{"n_head": 5, "head_dim": 32, "positions": "rope", "qk_norm": false, "init_std_qkv": 0.0353, "beta2": 0.95, "doc_mask": true, "steps": 3818}
Each number is 128 + 32 x the weight over its row's rms, rounded and kept within 0 to 255. Layers, rows and columns count from 0. The size above them is the row's rms in percent of the matrix's.

# layer 3 MLP down (transposed), 640x160, rms 0.266, rows 428-449, columns 0-159
size [ 99  83  97 118 101  87 109  98 107 115  93 109 112 103 112  93 103  99  87  90  98  93]
[[ 77  80  65 109 115 157 163 154 130 158 107  67 122 128 103 159  68 135 103 195 139 142  71 104 136  83 110 164 122 106 167 178  98 166 115 139 139 128 149 163 162 161 129  94 144  80 159  71 100 110 148 119 110  64 151 131 159  86 152 153 117  84  65 118 169  96 126 150 110  85 105 145 126 102 153 157 149  70 177 133 157 138 124 139  67 148 168 131 147 172 149 131 104 144  84 111 163 128 145 178 138 141 136  54 188  79 121 124 112 105 111 119 168  90 131 116 124 172 142 124 138 124 140 148 174  97 111 144  98 127 148 133  96 155 102 104 154  52 106 155 116 124 105  98 144  83 120 134 115  83  79 201  63 163 185 126 144 183 136 100]
 [142 156 117  67 189 153  72 160  97 148 130 137 131 183 122 128 138 105 105 146 108 128 121 135 135 165 129 124  90  86 136 180 124 144 186 164 147 116  65 102 120 126 117  65 104 147  65  75 134 138 142 156 138 153 116 126 132 156 119 153 129  82 106 154 174  95 116 170 119 148 143 162  77 199 117 169 152  68 163 191 125 142 210 104 129  70 105 124  52 125 116 168 102 136 150 125 139 133 137 140 135  94 109 178  89 154 160 121  86 121  22 124  95 128 125  78 162 129 137 155 120 157  78 168 119 161 113 123  87 125 166 124  82  96 164 133 137 135  94 160 154  81 142 184 146 114 155 159  80  81 104 116 164 121 143 123  98  99 151  85]
 [195 119 148 137 155 118 129  71 155 141 142 160 135 138 114 187 154 119 150 144 146 136 125  74 170 120 169 193  86 127 157 111 130  94 117 114  99 105 161 103 102 182 110 161 143  98 121 167 116 156 107 188 116 117 148 115 115  99 150 114  49  85 113  65 124 152  95 147 156 183 158 114 101 146 125 108 129 158  77 184 129 128 118 106 189  59 106 140 150 196  95 174 175 108 163  97 162 163 147 109 130  70 158 106 129 177 149 166  77 150  63 129 150 124 147 112 108 104 132 129 151 151  62 125 158 162 119 174 165 128 108 142 136 113 143 138 118  71 132 189 127 139 156 147 156 202 111 147 117 150  74 140  76 131  91  82 143 170 149  84]
 [181 122 129 111  80 134 146 193 127 134 107 163 146 112 134  77 103 150 108 143 109 136 151 165 186 204  89  96 149 103 151 170 162 116 121 163 148 153 148 162  81 146 126 159 102 163 112  93 184 110 156 104 173 196 115 161 224 197 107  95 100 137 121 160 119  69 127 106 114 166 180 118  96 139 167 139 129  73 154 132 119 119 148 129 191 161 169 113 111 149 125 133  90 108  78 149 117 109 156 109  89 141 147 192 105 124 122 116  95  73 185 140  97 185 122  77 127 138 111 124 134 131 124 104 136 134 151  94 169 118 153 144 111 165 121 107 143 220  60 152 104 102 144 182 159 105 119 184 160 148 157 146 141 141 143  91 104 108 123 153]
 [110  83 108 150 134  93  75 108 158 146 101 164 142 151 145 148 157 144  81 144 199 165  97  54 114 158 106 139 149 133 147 143 135 145 118 139 146 113 148 126 117 126 111 113 137  28 129 171  93 177 181 127  93 119 134 129 109 124 117  97 162 102 150 129  93 148 177 113 162 118 153 145 112 152 118 133 121 134  89  87 176 131  86  63 106  90 170 132 121 164 122  88 165 135 154 117 154 110 142 135 112  93 151 163 153  95 106 163 118 114 165 120 161  74 132  80  80 138 116 128 118  52  53  86 144 148 184  56 117 212 150 124 129 141  81 149 112 134  63 154 136 138 117 123 124 102  82 178  91 158 112 164  95 151  92  92 119  35 119 136]
 [133 162 103 143 183  92 165 152 113 140 124 155 116  99 100 144 206 131  95 123 106  98 119 112 120 161 187  83 142 121  51 127 138 126 136 131 133 117 114  95  34 133 105  73  88 137  99 133  64 139 115 131 101 133 193  87 114 123 158 151 166 127 122 111 103 100 136 144  79 118 118 136  94 102 188 153  91  66 139 112  93 133 131 181 145 160 100 125  97 141  92 162 152  72 102 112 175 171 139 105 155 131 231 150 142 141 159 109 103 122 125 108 111  81 112 151 144 127  74  72 129 161 166  94 151  93 101 135 128  98  84 141  77 141 145 178 122 163  63  75 121  99 122 110 126 131 154  35 125 101  72 125 126 125  90 109 146 132 153 115]
 [171 164 156  90  83 136 165  94  79 157  60  99 134 105 120 153 167 142 142 160 109 116  70 166 143 134 161 128 116 126 114 177 167 109 102  97 147  95 153 106  99 120  89 151 128 109 137  58 135 136 110 114 108 175 106 103 144 170 173 103 121 141 124 129 120 112 130 128  88 164 116 138 171  95 120 153  89  97  95 114 128 110 202 157 171  91 160  72 192 163 180 183  82 108 134 105 125  73 119 118 135 108 140 169  99 174 221 131 125 142 129 109 143 160 101 143  96 134  98  75 182 123 112 117 113  95 114  91 111 135 189 126 107 146 104 135  91 121 201  88 166  65  88 124  79 125  98 163 113 166 146  95  81  85 141  75 125  89  92 127]
 [ 86  72 100 170  94 174 159  97  73 139 141  74 136 160 114 146 109  67  83 111 147 111 153 140 139 126 106 148 162 151 132  68 142 137 109 193  99 177 105 127 172 174 126 106 138 152 145 159 167 158 139 145 115 153 118 165 125  98 134 100 142  99  89 140 125 109 158 131 147 182 132 178 145 136 192 124  98 140 139 138  49 123 179 151 218 107  95 112  72 169  65  98 112 154 142 141 123 151  85 100 170 108 157 134 147 145 120 106 124 189 144 165 161 107 128 132  99 122 158 138 123 171 130 174 153 156 138 101 151  72 111 158 201  88 171 141 178 109  78  95 135 125 120 122 193 106 137  96 123  82  98 134 196 149 103 143  67 116 126 109]
 [155  77  87  86 142 124 115 114 136  84 152 180 131 154  89 172 179 109  89 124 164 129 121 146 149 148 116 129 128  90 130 136 123 166 130  88  85  81 135 115  88 125 104 127  80 158 125 122 111 115 101  86 136 172 189 160  93 146 178 132 105 159 112 150 190 140 139 164 169  85 168 138 149 126 164 140  94  46 113 124 105 147 134 164 134  65  82 149 114 157 103 149 101 157 128 124 128 217 186 177 151  91 112 118 145 159 184 116  96 133  81 154 136 126 154 114 146 127  68 162 137 166 145 119 187 172 119 169 101  75 100 108 150 135 120 128 147  97 117 173  97 111  93 101 126  78  57  98  97 119 133 103  67 175 131 199 155  93 131 170]
 [164  53 119 152  67  51  75 180 122 112 127 118 116 186 135 123  45 132 126  61 117 113  84 141 127 111 113 136 140 108 129 149 138 174 128 188 140  92 116 132 136 115 141 159 125 164 154 101 130 100 126 224 135  89 137 143  93 125  65 124  98 190 111 113 118 170 131  89 171  75 191 124 133 140 137 146 150  77 196  80 200 119 164 140 159 130 136 116 125 172 111  79 115 121 174 135 127 133  96 129 132  97 157 136 103 179 137 131 156 137  93 148 105 143 170 115 121  87  71 152 132 133 121 144 122  85 162 112 108 114 124 109 127 115 133 152 177  82 151  98 168 184 100 172 166  81 134 116 141 141  90 114 145 155 108 111 156 142  61 164]
 [148 118  70 142 182  95 103 163 163 109 101 108 148  57 138 132 110 154 142 146 109 162 131 129 125 103 117 149 128 100  92 122 116 151 121  93  79 138 146 132  83 158 126  90 134  82 145 134 123 125 139 145 186 161 162 169 125  69 116 116 190 112  74  94 131 133 110  48 135 217 126 122  92 106 122 154 164 151 127 189 115 158  91 114 137 121  82 128 111 124  90 171 136 116  86 153 150  52 115 161  87 138 131  84 136 201 147  74 131  88 119 164 125 191 145 152 191 143 114 168 158 157  60 107 145 106  72 171  79 102 101  92 129  98 150 161 107 161 163 161 125 141 128 114 156 118  95  65 159 125 125 151 143  93 153 126 157 164 194 126]
 [155  97 110 165  64 142 126 159 103 231 109 191 135 140 155 151  98 184 159 143 140 122 156 166 107 190 149  53 102 121 139 121 150 129  88 115 101 152 165 116 121 109 105 161 121 108 164 135 145 142 142 131 136  65 133 166 117 174 172  76 174 182 111 130 181 177 167 177 146 136 124 108 161 147 145 133 137  99 126  97  80  30 147 134 105 173 121 131 122 125 155 158 125 121  84  91 122  97 137 132 112 200 134 201  77 118 121  93 104 112 145 126  77 145 149 148 142 178  79  85 110 175 146 139 143 140  95 148 101 149 136  97 110 143 143 112  85 116 168  90 145 124 121 204 133 136  95 126 123  99 101 149  72  93 105 150  94 103 158 144]
 [169 168 114 127 147 113 172 128 137  82 130  68 167 114 145 114 109 137 101 118 144  95 126 106 115 145  80 132 115 127 129 167 175 157 119 118  89 101 130 138 179 177 119 147 156 129 156 176 120 150 151 189 206 143 148 123 147  83 127 109 100 121 100 176 111 212 116 116 155 131 161 147 117  73  91 126 145  87 103 139  52 181  98 138 117 173  95 100 153  90 123 142 143  72 144 175 129  73 128 188 154 146 128  99  65 179 120 142 161 131 112 106 103 125 100 175 199 214 180 140 121 172 164 114 190 158 105 183 136 143 188 155 136 171 152 106  95 137 117 178 156 140 164  94 128 135  79 124 132 131 136 117 106 131 103 169 144 134  90 108]
 [161  72 127 165 142 150 114 122 118 166 161 139  85 100 121 103 109  94 101 128 178 168 108  47 146  90 135  70 104  86 165 117 104 152 198 174 115 119  93  94 142 167 152 134 124 132 180 144 164 175  91 159 180 120 122 143 151 116  86 118 138 186 121 117 116 135 117 105 118 144 156 133 143 118  90 114 139 145  63 144 149 107 215  91 151 136 126 139 144 131  43 100 147 122 164 117 182 144 125  85 134  54 117 131 164 173 102  97 139 137  93  95 141 145 126 132 172 115 140 150 119 131 140 105 123 179  77 120 153  53  80 123 118 137 153 111  83 122 183 125 110 103 215 103 156 155 141  74 125  44  93  99 166 126 151 121 134 163 105 122]
 [ 99  50 100 138  90 182  78 135 121 122  70 120 159 125 123 125 161 142 144 137 109 120 141 136  60  78 120  70 106 134 146 166 177 134  95 145  60 134 189  90 100 100 174 112 147 134 110 121 144 128 104 181 129  77 118 119 149  98 129  70 152 106 120 161 107 137 151 102 157  97 178 149 108  65 121 128 126 124 122  75 145  91 154 146 110 185 146 132  76 137 147  85 157 147 126  90 124 126 139 143 140 186 132 129 118 116 163 177 119 145 143 106 133 134  99 172 110 146  80 113 123  81 219 197 181 138  68  80  95 139 123  85  60 125  94 109 110 157 163 154 159 147 140 118 126 142  90 154  84 106 170 118 185 112 153  86  72  95 132 144]
 [ 89 134 148 197 125 155 141 145 146 153  98 144 122 118 117 145 169  69 130 164 141 146  74 110 139 159 133 145  99 137  48 191 133  91 140 121 114 152 200 114 142  94 136 117 127  98 115 177  82 172 167 151 130 140 114 136 115 141 175 144  96 151 146 137  80 197  62 115 148 113 115 128 131 120 142  30 142 112 132 123 122 120 134 136 125 141 166 169 135 176 150 135 164 147 101  52 127 176 152 124 135 131 158 105 135 117 162 127 113  54 167 126 160 124 173 155 212 117 163  95 157 140 125 122 163 149 120 173 177 130 186 143 171 140 151 112 141 117 106 106 136 151 114 214 123 153 142 124 112 102  95 181 117 100  43  97 160 177 122  89]
 [120 163 169 184 114 179 112 124 104 136  93 133 149 128  90 127 152 118 130  83 122 167 206  92 126 113 145 107 109 160  90 133 118 132 136 113 151 149 121 111 184 120 154 112  76 125 149  87 122 115 121 188 101 115 150 100 136 159 164 122 137  83  87 127 118  70 160 190  82 138 138 126 140 125 121 145 128 141 149 182 137  92 205 142 106 129 108 124 116 108  80 211 119 167 121  68 112  96 128 140 125 118  48 169 146 123 151 105  93  89 112 107  89 118 123  65 163 133 232 106 149 183  82 112  93 106 131 121 148 103 127 150 135 184 139  75 120  72 103 113 159 146 141  67 126  96 134 198 103 169 157 124  80  78  77 128 131 141 142 113]
 [ 98 127 168 103 153 127 131 117 146 162 139 126 118  83 103 122 119 144 123 114 135 150 133  73 138 114 182 201 153 129 136 112 155 116 146 119  80  88 104 146 163  80 139 177 206  95 163 130 159  99 130 145 184 160 107 130  49  85 119 102 100 163 132 138 141 156 183 109 133  67  87 134 153  52 134 137  86 122 112 179 130 161 152 144 103 109 124 120 161 171  97 142 190 132 135 111 118  91 128 160 188 131 171  84 115 175 108 177 126  98 140 105 127  63 147 110 138 144  98 174 140 130  47 154 110 112 124 150 180 148  73 136 192 185 142  90 100  91  90 171 135 125  99 127 149  90 137 180 127 175 112 165 144 110 141 109 123 194 168 150]
 [115 150  94 142 152  70 121 139 177 136 193 103 173 128 141 142 142  72 177 159 154 140 107 137  99 115 149 165 106 108 129 101  97 109 169 181 122 149 142 107  88 126  97 101 182 149 175 124 121 137 133 124 104 103 149 147 173 183 190 111 118  99 116 103 119 172 133 104 135 149 101 138  68 107 124 122 120 173 154  83 163 116 158 146 136 145 198 109 124 156 139  92 110 106  92  94 105 107 145 148 140 179 115 157  92  83 107  90 120 107 123  72 177 119 138 173 197 110 182 167 103 104 144 156 143 122  91 111 161 161 142 182 135 222 173 165 151 118 150 132 172 122 190 130 143 156 199 133 140  97 136 217 142 143 164 148 162 194 121 113]
 [195 108 128 137  71 157  91 130 141 152 118 155 177 148 146 129 114 111 149 132 166 120 166 146 147 110 141  94 101  95 135 187 119 188  99 104 104 171 131 140 111 101 111  92 155 150  86 122 159  69 149 101 153 144 170 195 141  99 121 173 123 191 123 133 146 141 142 141 146 153 142 158  98 134 104 152 140 191 102 126  80 152 151 123 141  90 108 143 140 117  94 141 106 177  74 176 142 121  92 159  62 107 105 122  91 123 200  94 124 111 115 119 144 192 118 139 144  44  98 197 154 141 128 103 179 128  63 143 134 117 149  84 166 105 138 141 128 183 134 136 122 126 141 163 164  37 116 133 193 168 141 118 101 126 161 120 144 195  59 134]
 [ 43 160 138 142 129 102 130 177 104 132  91 123 147 121 104 113 193  87 149 144 174 151 106 150 164 227 121 144 184 193 151 133 140 147 157 143  90 131 155 152 146 139 130 171 155 140 190 118 150 138  90 106 114  62 152 146 170  86 145  72  81 102 146 187 142 114 146  97 125 121 160 114 143  97 128 127 153 110 136 134 109  90 126 184 144 144  86 126 138 168 139 141 165 143 137 140 109 193 118 190 140 181 116  53 153 136 170 149 174 116 194 130  88 106  95 149  81 176 134 127 180 152 174 106  76  84 135 129 102 161 157 120 138 140  91 122 110 177 104 153 123  84 115 102 130 152 176  52 158 120 100 122 142 163 117  91 139 140 110 135]
 [138 186 125 128 174 115 160  68 100 123 148  88 137 135 164 157 105 124 120 132 156  87 123 181 181 103 117 106 117  65 113 163 107 138 126 151 137  94 171  88 185 147  74 162 118 100 123 175 160 144 125 151 159 141 172 134 134 105 156 140 169  70 126 199 127 115 184 112 115  98 129 100 175 125 171 123 150 106 106 209 113 119  36 133 164 122  81 102 143 174 121 156 131 185 152 115  99 188 112 147 141 116 151 157 147 133 160  85 144 135 150  82  84 131 107 117 109 137 114 124 131 110 119 179 142  83 132 150 101  98 141  74 109 152 138 183 154  84 134 167 113 153 205 170 116 194 109 134  95 177  89 168 134 136 151 165 157 178 131  86]]
# layer 3 MLP up, 640x160, rms 0.275, rows 429-449, columns 0-159
size [ 96 105 114  97  94 103  99  98 101  99  99 103 100 109  93 103  97  83 112 100  92]
[[ 79 132 162 162 122  99 158 144 121 152  53 128 174  91 139 109 172  86 137 116 149 155  80 127 112  97 217 154 103  70 144 132  98 102  70 158  92 116 131 173 164 133 115 147  73 156 111  92 113 137 129 140  75 108  59  63 130 166 158  81 112 151 126 140 164 121 128 126 190 109 164 106 133 127 143  87 122 140 108 135 127 143 101 165 158 165 106 160  33 127 105 146 152  70 158 147 150 137 142 127 127  90 140 116 174 127 115 169 141 105 122 109  79 129 140  82 149 146 111 139 132  78 161  53 121  97 103 160 163 115 120 108 122  96 100 164 161 136 112 130  73 140 155  92  85  92 145 124 144 159 172 110 120 124 128  97 105 141 241  92]
 [ 58 132 153 128  95 106 150 119 185 123 157 142  67 122 147 130 133  93  98 178  83  92 102  84  94 105  98 106 106 131 122 124  99 130  83 155  98 141 162 104  48 153 137 139 158  88 146 129 112 129 140 162  92 128 199 155 123 135 133  75 123 167 151 165 118  77 194 138 126 116  99 127 145 104 144 189 127 102 139 144 135 144 173 143 153  90 188  97 134 139 151 104 104 151  73 146 123 181 146 134 153 172  93  94 166  91 149 155 156  67  91  75 118 125 114 185 138 161  83 105 142 110 121 163 170 149  46 122 118 182 149 136  79  84 116 112 159 159 102 137 161 155 200 134 101 150 128 143 160 188 156  98 105 117 175 151 167 101 108 180]
 [ 51 151 143  86  96 116 189  93 117 147 124 157 150 121 132 162 101 126 122 169 134 100 121 171 129 100 150 132 135 120 172 191 145 113  96  66 191 144  68 123 137 127 171 180 113 206 103 153 145  68 103 137  80  46 164 130  96 147 134 121 171 152  83 159 129 153  78 131 109 112  87 117 167 114 138  91 168 104 106 153 113 126 139 137 100 192 130 161 106  99 130 123 156 128 106  65 145 123 163 109 137 108 144  95 108 126 120 152 143 139 140 156  87  56 106 179  75 109 190  92 114 104 114 118 167 164 131 148 126 177  70 177  97 135 147 122 202 159 146  85 111 179  96 125 126 114  85 107 149 139 111 133  59 137 119 144 135 143 173 109]
 [122 131 176 166 125 112 121 133 121 132  90  73 119 163 115 147  90 146 123 119 108  82  69 175 161 126 111 134 141 103 134 207 104  98 128 140  91 147 133 139  77  83 110 126 147 156 167 198 136 149  96 174 101 110 114 149 159  97 122 174 108 117  72 148 127 132 119 199  80 125 108 128 107 147 155 150 118 126 165 144 114 127  78 111 161 141 141  96 144 138 114 144 127 129 149  90 155  94  89 155  54 154 137 121 170 163 108 117  88 114 113 168 117 173  24 135 103 112 169 111 193 147 127 121 163  62 166 158 123 146 125 149 118  94 170 144  81 128 126  86 178  98 150 169 109  30 146  94 133  43 137 115 159  94 135 160  82  86 127 140]
 [155 105 119  55  96 116 127 112 179  98  64 175 156 204 152  93 101 117  81 162 125 134 150 168 161 140 175 143  93  40 126 119 185  97  73 158  62 177 106 146 164  93 120 169 186 100 128 127 124 143 121 168 142 118 132  98 148 174 121 151 113 147 102 118 162 116 237  81  76 113 106  76 160 164 132 110 165 128 136 108 117 142 106 155 108 120 119  67 156  99 181  97  90 127 135 138 154 114 107 156 122 125 149 102  90 132 126 118 133 145 135 122  67 200  79 121 123 207 141 122 135 112 122 160 126 142 102 149 144 152 102 141  94 153 109 109 122  90 153 107  99 151 159 144 164 105 113 168 138 130 130 133  82 106 108 115  58 143  94 115]
 [145 122 188  94 108 111 212 125 121 129 134 145 122 141 168 126 111 166  83 166 101 125  86  99 142  74 119 152 126 155 137 195 168 107  73 119 143 144  93  90 174 153  99 110 146  97 118 135 134  58  95 134  80 123  99  98 102 142 147 112 162 148 111 158 172 149 119 136 159 124 130 146 102 153 160  76 131 207 104 123 129 133 196 184 157 147  59 130 159 101 191 119 113  56 123 191 113 172 148 121 149  76 119 149 145  84 118  89 150 138 105 127  58 158  93 106 194 124  85 141 178 100  56 134 130 111 136 126 123 127 135 100 141 118 186 147 110  81 141 175 181 179  94 159 127 115  97 117  97 124 127 100 144  86 126  87 139 133 125 106]
 [164 127 146 126 165 143 141 128 103  93 137  87 115 184  98 118 125 108 194 146 130 115 195 118  95  89 138  48 177 136 146 120 150  90 100 104  91  77 132 133 147 117  98 144 150 127 132 153  83  91  91 112 137 158 183 121 105 173 174 166  81 144 161 115 108  80 111  97 129  79 129 114  76 145 118 159 128 164 142 139 168 112 114 185 158 162 107 119 136 150 221 112 102 123 145 154 127 126 161 153 116  98 201 112 163 122 129  92  96 150  61 104 146 142 118  89 113  96 114 104 110  88  78 123 170  86 133 160 147 149  96  67 132 103  89 109 156 182 135 130 135 199 232 159 108  83  96 139 134 107 155 136  69 162 159 109 116 118 121 153]
 [171 134  90 101 126  77 135  93 114 127  83  95  85 192 125 139 153 179 210 104 166 109 180 142 116 129 144 118 122 122 106 102 154  98 146 119 161 140 145  88 130 136 133  88  99 117 159 131  90 130 112  71 119 139 161  88 145 159 131 113 174  93 129 159 129 201 134 120 166 158 149 130 144 106 111 157 100  99 197 111 129  71 115 137 193 147 155 139 182 139 141 168 112 137 188 228 124 167 165 108  39 131 118 171 160 176 115 130 154 146 137  98 109 168 138 147 134 108 177  98  74 108  37 145 110 124  73 126 119 162 117 151  98 134 127 144 161 137 175 159  69 140 147  90 125 132 145 115 104 124  88 130 146  99 115 200 106 138 128 112]
 [169 179 162  31  63 123 114  95 162 142 121 165 123 135 110 117 123 137 198 124 215 179 158  89 112 108 118 185 109  89  86 137 117 125 132 151 120 143  99 148 175  91 145 127 132 127 120 138 127 158 144 128  64 125 103 114 143 196 102 147 168 115  80 100 105 131 100 123 137 135 116 108 125  47 106  92 143 214  86 170 116 177 123 117 137 114 136 122 104 126 156 116  66 122 178 138  67 166 172 139  83 111 131 143 109 154  81 157 140 156 132 134 145 105 146 168 111 109 133 135 110  74 130 162 132  38 175 124 150 139  78 154 169  96 128 120 189 104 114 130 143 165 114 169 143 111 110 101 120 122 192  77 138 144 138 105 123 127 123  80]
 [117 165 117 143 122 115  85 111 113  70 101 142 114 129  85 179  93 125 143 151 152 171 106 108 121 125 151 166  85 116  69 108 149 161 139 135 212 133 165  62  89 136 122 118  92  89  97 108 123 104 102 186 193 105  91 115  85 117 122 135 191 130 168 138  99 141 133 111 137  96  93 159 135 138 183  82 137 142 134  65 151 122  82 168 132  90 145 105 164 132 127 110  74 162 115 178 169  97 103 149  87 116 130 179 150 138 102 111  84 156 114  88 145 110 146 108 139 181 134 155 190 166 207  91 135 126 130 107 114 135 136  74 100  92 116 148 119  99 185 204 127 147 119 127  83  51 104 118 135  82  85 171 110 148 158  93 138 119 174 152]
 [195 157 176 110 158  91 194 162 115 184 148 142 128 146 130 141  91 109  78 186  64 130 160 156 125 100  93 109  89 111 152 162 173 158 146 118 100 140 141 150 140 140 106 192 127 158 120 127  54 157 151 115 155  77 181 102 106 186 125 118 165 125 211 161  70 141 103 145 101 109 120 100 176  92 108 172  93 166 103 121 125 122 111  45 113 148 108 126 144  93  75 156 136 146 140 137 138 125 176 150 163 172 125 136 116 172 136 129 154 102  75 132 143 128  72 106 141  89 154  99 101 115 119 165 163 119  85 175 113 117 162 125  97 133 150 117  89 126  97 145 144 128 115  52 149  85 137 164 122 125  94 180 129 142 140 128 193 118 135  58]
 [118 187 162  58 158 130  80 118 156 146 103 149 119 118 131 143  74  97 118  88  99  77 151 120 134  86  99  87 118 221  86 171 150 132 129 171 128 134 140 131 147 120 111 134 147  96 134  78 151 132  86 129  74 116 147 159 124 138 145 123 108  80 171 141  53 175  93  82 146  99 141 168 114 154 120 163 176 192 135 134 145 115 120 156 116 102  92 167  82 169 146 115 107  61 136 125 126 196 156 138 102 143 123 100 104 107 126 128 132 159 121 142 146 127 123 130 108 142  45 131  72 122 130 109 149 112  57 139 164 137 176 145 115 147 131 125 149 153 172  99 154 148 117 191 154  67  82 139 108 167 147  66 188  77 118 165 129 112 191 161]
 [119 134 128  47 100 143  63 178  83 164  92 110  81 147  97 166 100 171  58  77 178  92 138 144 128 150 152 122 120 139 152 191 173  89 113 138 147 200 151 107 159 114 153 143 135 166 135 111 137  93  98 185  66 122  60 147 175 161 135 185 147  76 111 137 105 127 145 107  50 123 155 131 114  89 138 113 114 147 167 181 133 124 145 154 171 150 113 137  92 132 124 164  75 146 179  82 124 127  83 128 101 148 155 147 108 179  97 110 149  99 117 126 119 169 124 133  73 149 109 111 126 171 148 140 120 120  79 121 141 134 153 124 133 116 142 174 189 111 154  72 154 156 130 180 133 119 122  53 125 152 115 124 159 160 140 163 129 122 148  57]
 [183 103  73 154 129 123  98  92 107 114  66 158 126 115 194 168 169 129 206 101 175 137 139 101 152 137 113 140  99 110 108 155 150 100 149 122 146 158 101 126 154 133 207 163 132 102  95  95  89 124 167 160  67 233 152 188  84 135 128  92 100 139 224 137 110 111 137 132 155 144 149 110 110 157 157 124 126 134  93 104 209 149 163 138  95 105 118  99 131  89 178 130 161 139 169 119 113 102 141 152  90 108 128 113 120 194 146 147 122  77 124 113 140 167 139 142 112 171 106  78  91 162 166 124 170 100 110 141 169  82  95 171 136 131 172  89 173 120 105 106 140 121 117 112 118  80 105 115 159 182 100 113 175 161 117 124 144 155 131 125]
 [143 196 133 111 114  72 148 118 121 105 141 100 118 110 106 133  82 129  70  85 161 115  97 133 117 136 101 193 100 124 132 202 152 109  78  52 145 101 182 134 104  65 164 122  96 160 147 100 157 125 107 136 107 170 130  87 139 183 150 175  94 114 109 109 130 189 104 117 135  84 119 123 161 104 182  61  92 121 101 100 169 171 107  83 181 167 171  84 101 126 118 116  90 174 199 183 118  94  96 139 126 110 171 122 125 126 106 114 142 129 135 131 110  95  94 131 148 124 101  95 114 172 145 129  68 156 168 140 168 141 153 124 176 168 117 168 135 104 170  90  98 184 124 165  83 114  99 153 132 103  94 189 153 123 118 109  87 176 128 115]
 [166 142 132  99  89 154 122 137 171 107 183 133 133 138 102 139 117  94 129 100 139 120 134 173 180 134 150 152 148 182 106 150 139 161  76 131  97 124 109  55 146 178 195 149 141 101  84 155 117 115 105 165 159  66 163 108 161 166 152 157 162 126  86  87 150 101 155 120  93  85 137 229 108  76 208  82 157 157 125  99 121 172 118 179 163 189 126 121 164 119 143 121 123 110 162 173 105 141 130 130 130 157 113 127 103  75 176 103  67 137  84 111  57 132 125 117  97  79 139 129  68 100 113 153 163 168 138 141 113 141 118 143 122 141 120  95 130  97 183 106  98 153 117  92 130  97 136 122  84 121 118  89  74 122  58 133 136  80 124 166]
 [107 106 113  84 113 125  96 165 174 173 148 125 178 200  82 116 103 149 120 130 154 149 181  86 120  98 156  91 106  75 116 215 165 109 127 146 143 132 122 135 112 132 142 147 147  54  71 174  85 191 156  82 138 121 122 120 107 105 151 107 144  53 112  77 166 144 108 132 101 125  96 141 168 159 114  96 146 205  87 136 175 112  99 131 113 118  76  97 120 131 112  89  48 153  89 162  89 157 208 141  98 103 126 101 101  79 131 155 112 111  92 169 159 199 136 148  71 114 123 113 148 133 111 113 117 109 115 149 130  88 153 181 147 158 146  76 130  89 153 138 141 160  98 142 112 139 121 100 134 156 134 105 161  96 109 111 160  95 114 171]
 [111  73  84 115 171 110  80  67  88 119  87 194 101 114 105 113  62 171 133 135 119 138 161  98 196 162  72  68 133 109  83 100 119 144 142 125 148 132 141  91 167 115 174 135 109 171  94 198 113 133 100 144 186 200 153 143 143 128  90 146 162 128 132  99 130 114 142 148 165 153 138  31 103  98 144 147 111 121 131 194 143 124  62 136 104 114  98 136 139 141 122 150 125 132 170 115  73 126 120 118 152  88 152 152 162 121 136 145 140 161 119 138 153 158 127 166 144 149  89 120 114 191 162 111 120 150 178 195 153  70 145  85 128  84  66 100 127  68 132 137 130 132  77 138 112 100 138  68 120 114 128 151  87 118 117  66 128 110 105 128]
 [126 135 160  50  77  99 140 117 126 116 132 130 109 139 140  91  73 145 151 137 113 148 116 147 119 116 160 164 139 144 119 163 114 144 160 139 143 144 110 117 129 151 116 195 184 181 183 125 136 183 135 144 104 161  98 158 141 158 149  96 101 145 123 142 144 119  87 158  78  97 116 144 141 130  82  87 129 150 152 118  96  79 142 130 158 166 135 142 100 151  63 131 192  86 165 126 122 181 128 152 133 165 207  83 124 165 153 180 139 176 143 146 142  86 157 195 107 104 115 119 142 164 123 105  78  94 184 140  73 143  85 200 185 172  87 124 143  74 118 118 105 139 194 112 146 132  96  89 147 131  96  67 120 132  47 160 128  95 159  94]
 [ 91 140 133 139 159 154 141  77 140 113 137 123  59 184 117 147 133  91  61 184  74 132 115  48 183 119 120 127 152 149 148  74 175 102  68  69  68  73 111 117 118 163 115 107 146 151 143  96 140 158 102 148 104 128 147 118 174 139 147 170 181 136 155  59 155  94 161 129 107 106 140 106 135 132 132  77 172  91 151 179 153 121 121 174 112 148 116 142 131 162 120 113 108 146 144 111  90 167 131  92  99 112 192 128 202 106 131 144  83 150 160 154  95 141  98  90  96 154 119 137 168 101 159 178 151 137 138 164 185 116 149 155 149  70  89 194  93 188 103 106 150 141  70 108 120 125 127 120 132 102 152 164  98 133 139  78 117 169 141 120]
 [190 156 167  79 127  85 157 110 135 169 108 138 142 142 136  84 109 155 118 119 163 160 123 239 113 197 132 135 122  83 113 135  85 157 121  84  94 130 140 199 152 156 128 150 131 102 120 167 108 101 113  83 131 130 152 111 126 149 160 114  90 107  59 124  71 106 168 105 170 143 133  92 138 133 132 170  88 145  91 132 138 107 139 190 100  98  99 163 149 127 156  91 159 158  75 168  81 138  88 177 130 152  96 122  96 149  99  65  38 136 155  84 109 146  74 156  90 147 170 139 144 136 122 106 145 106  97  99 140 114 119 109 127 135  84 157 132 167 109 145 140 201 159 126 123  85 167 172 113 199 117 120 139 160 139 166 159 164 144 112]]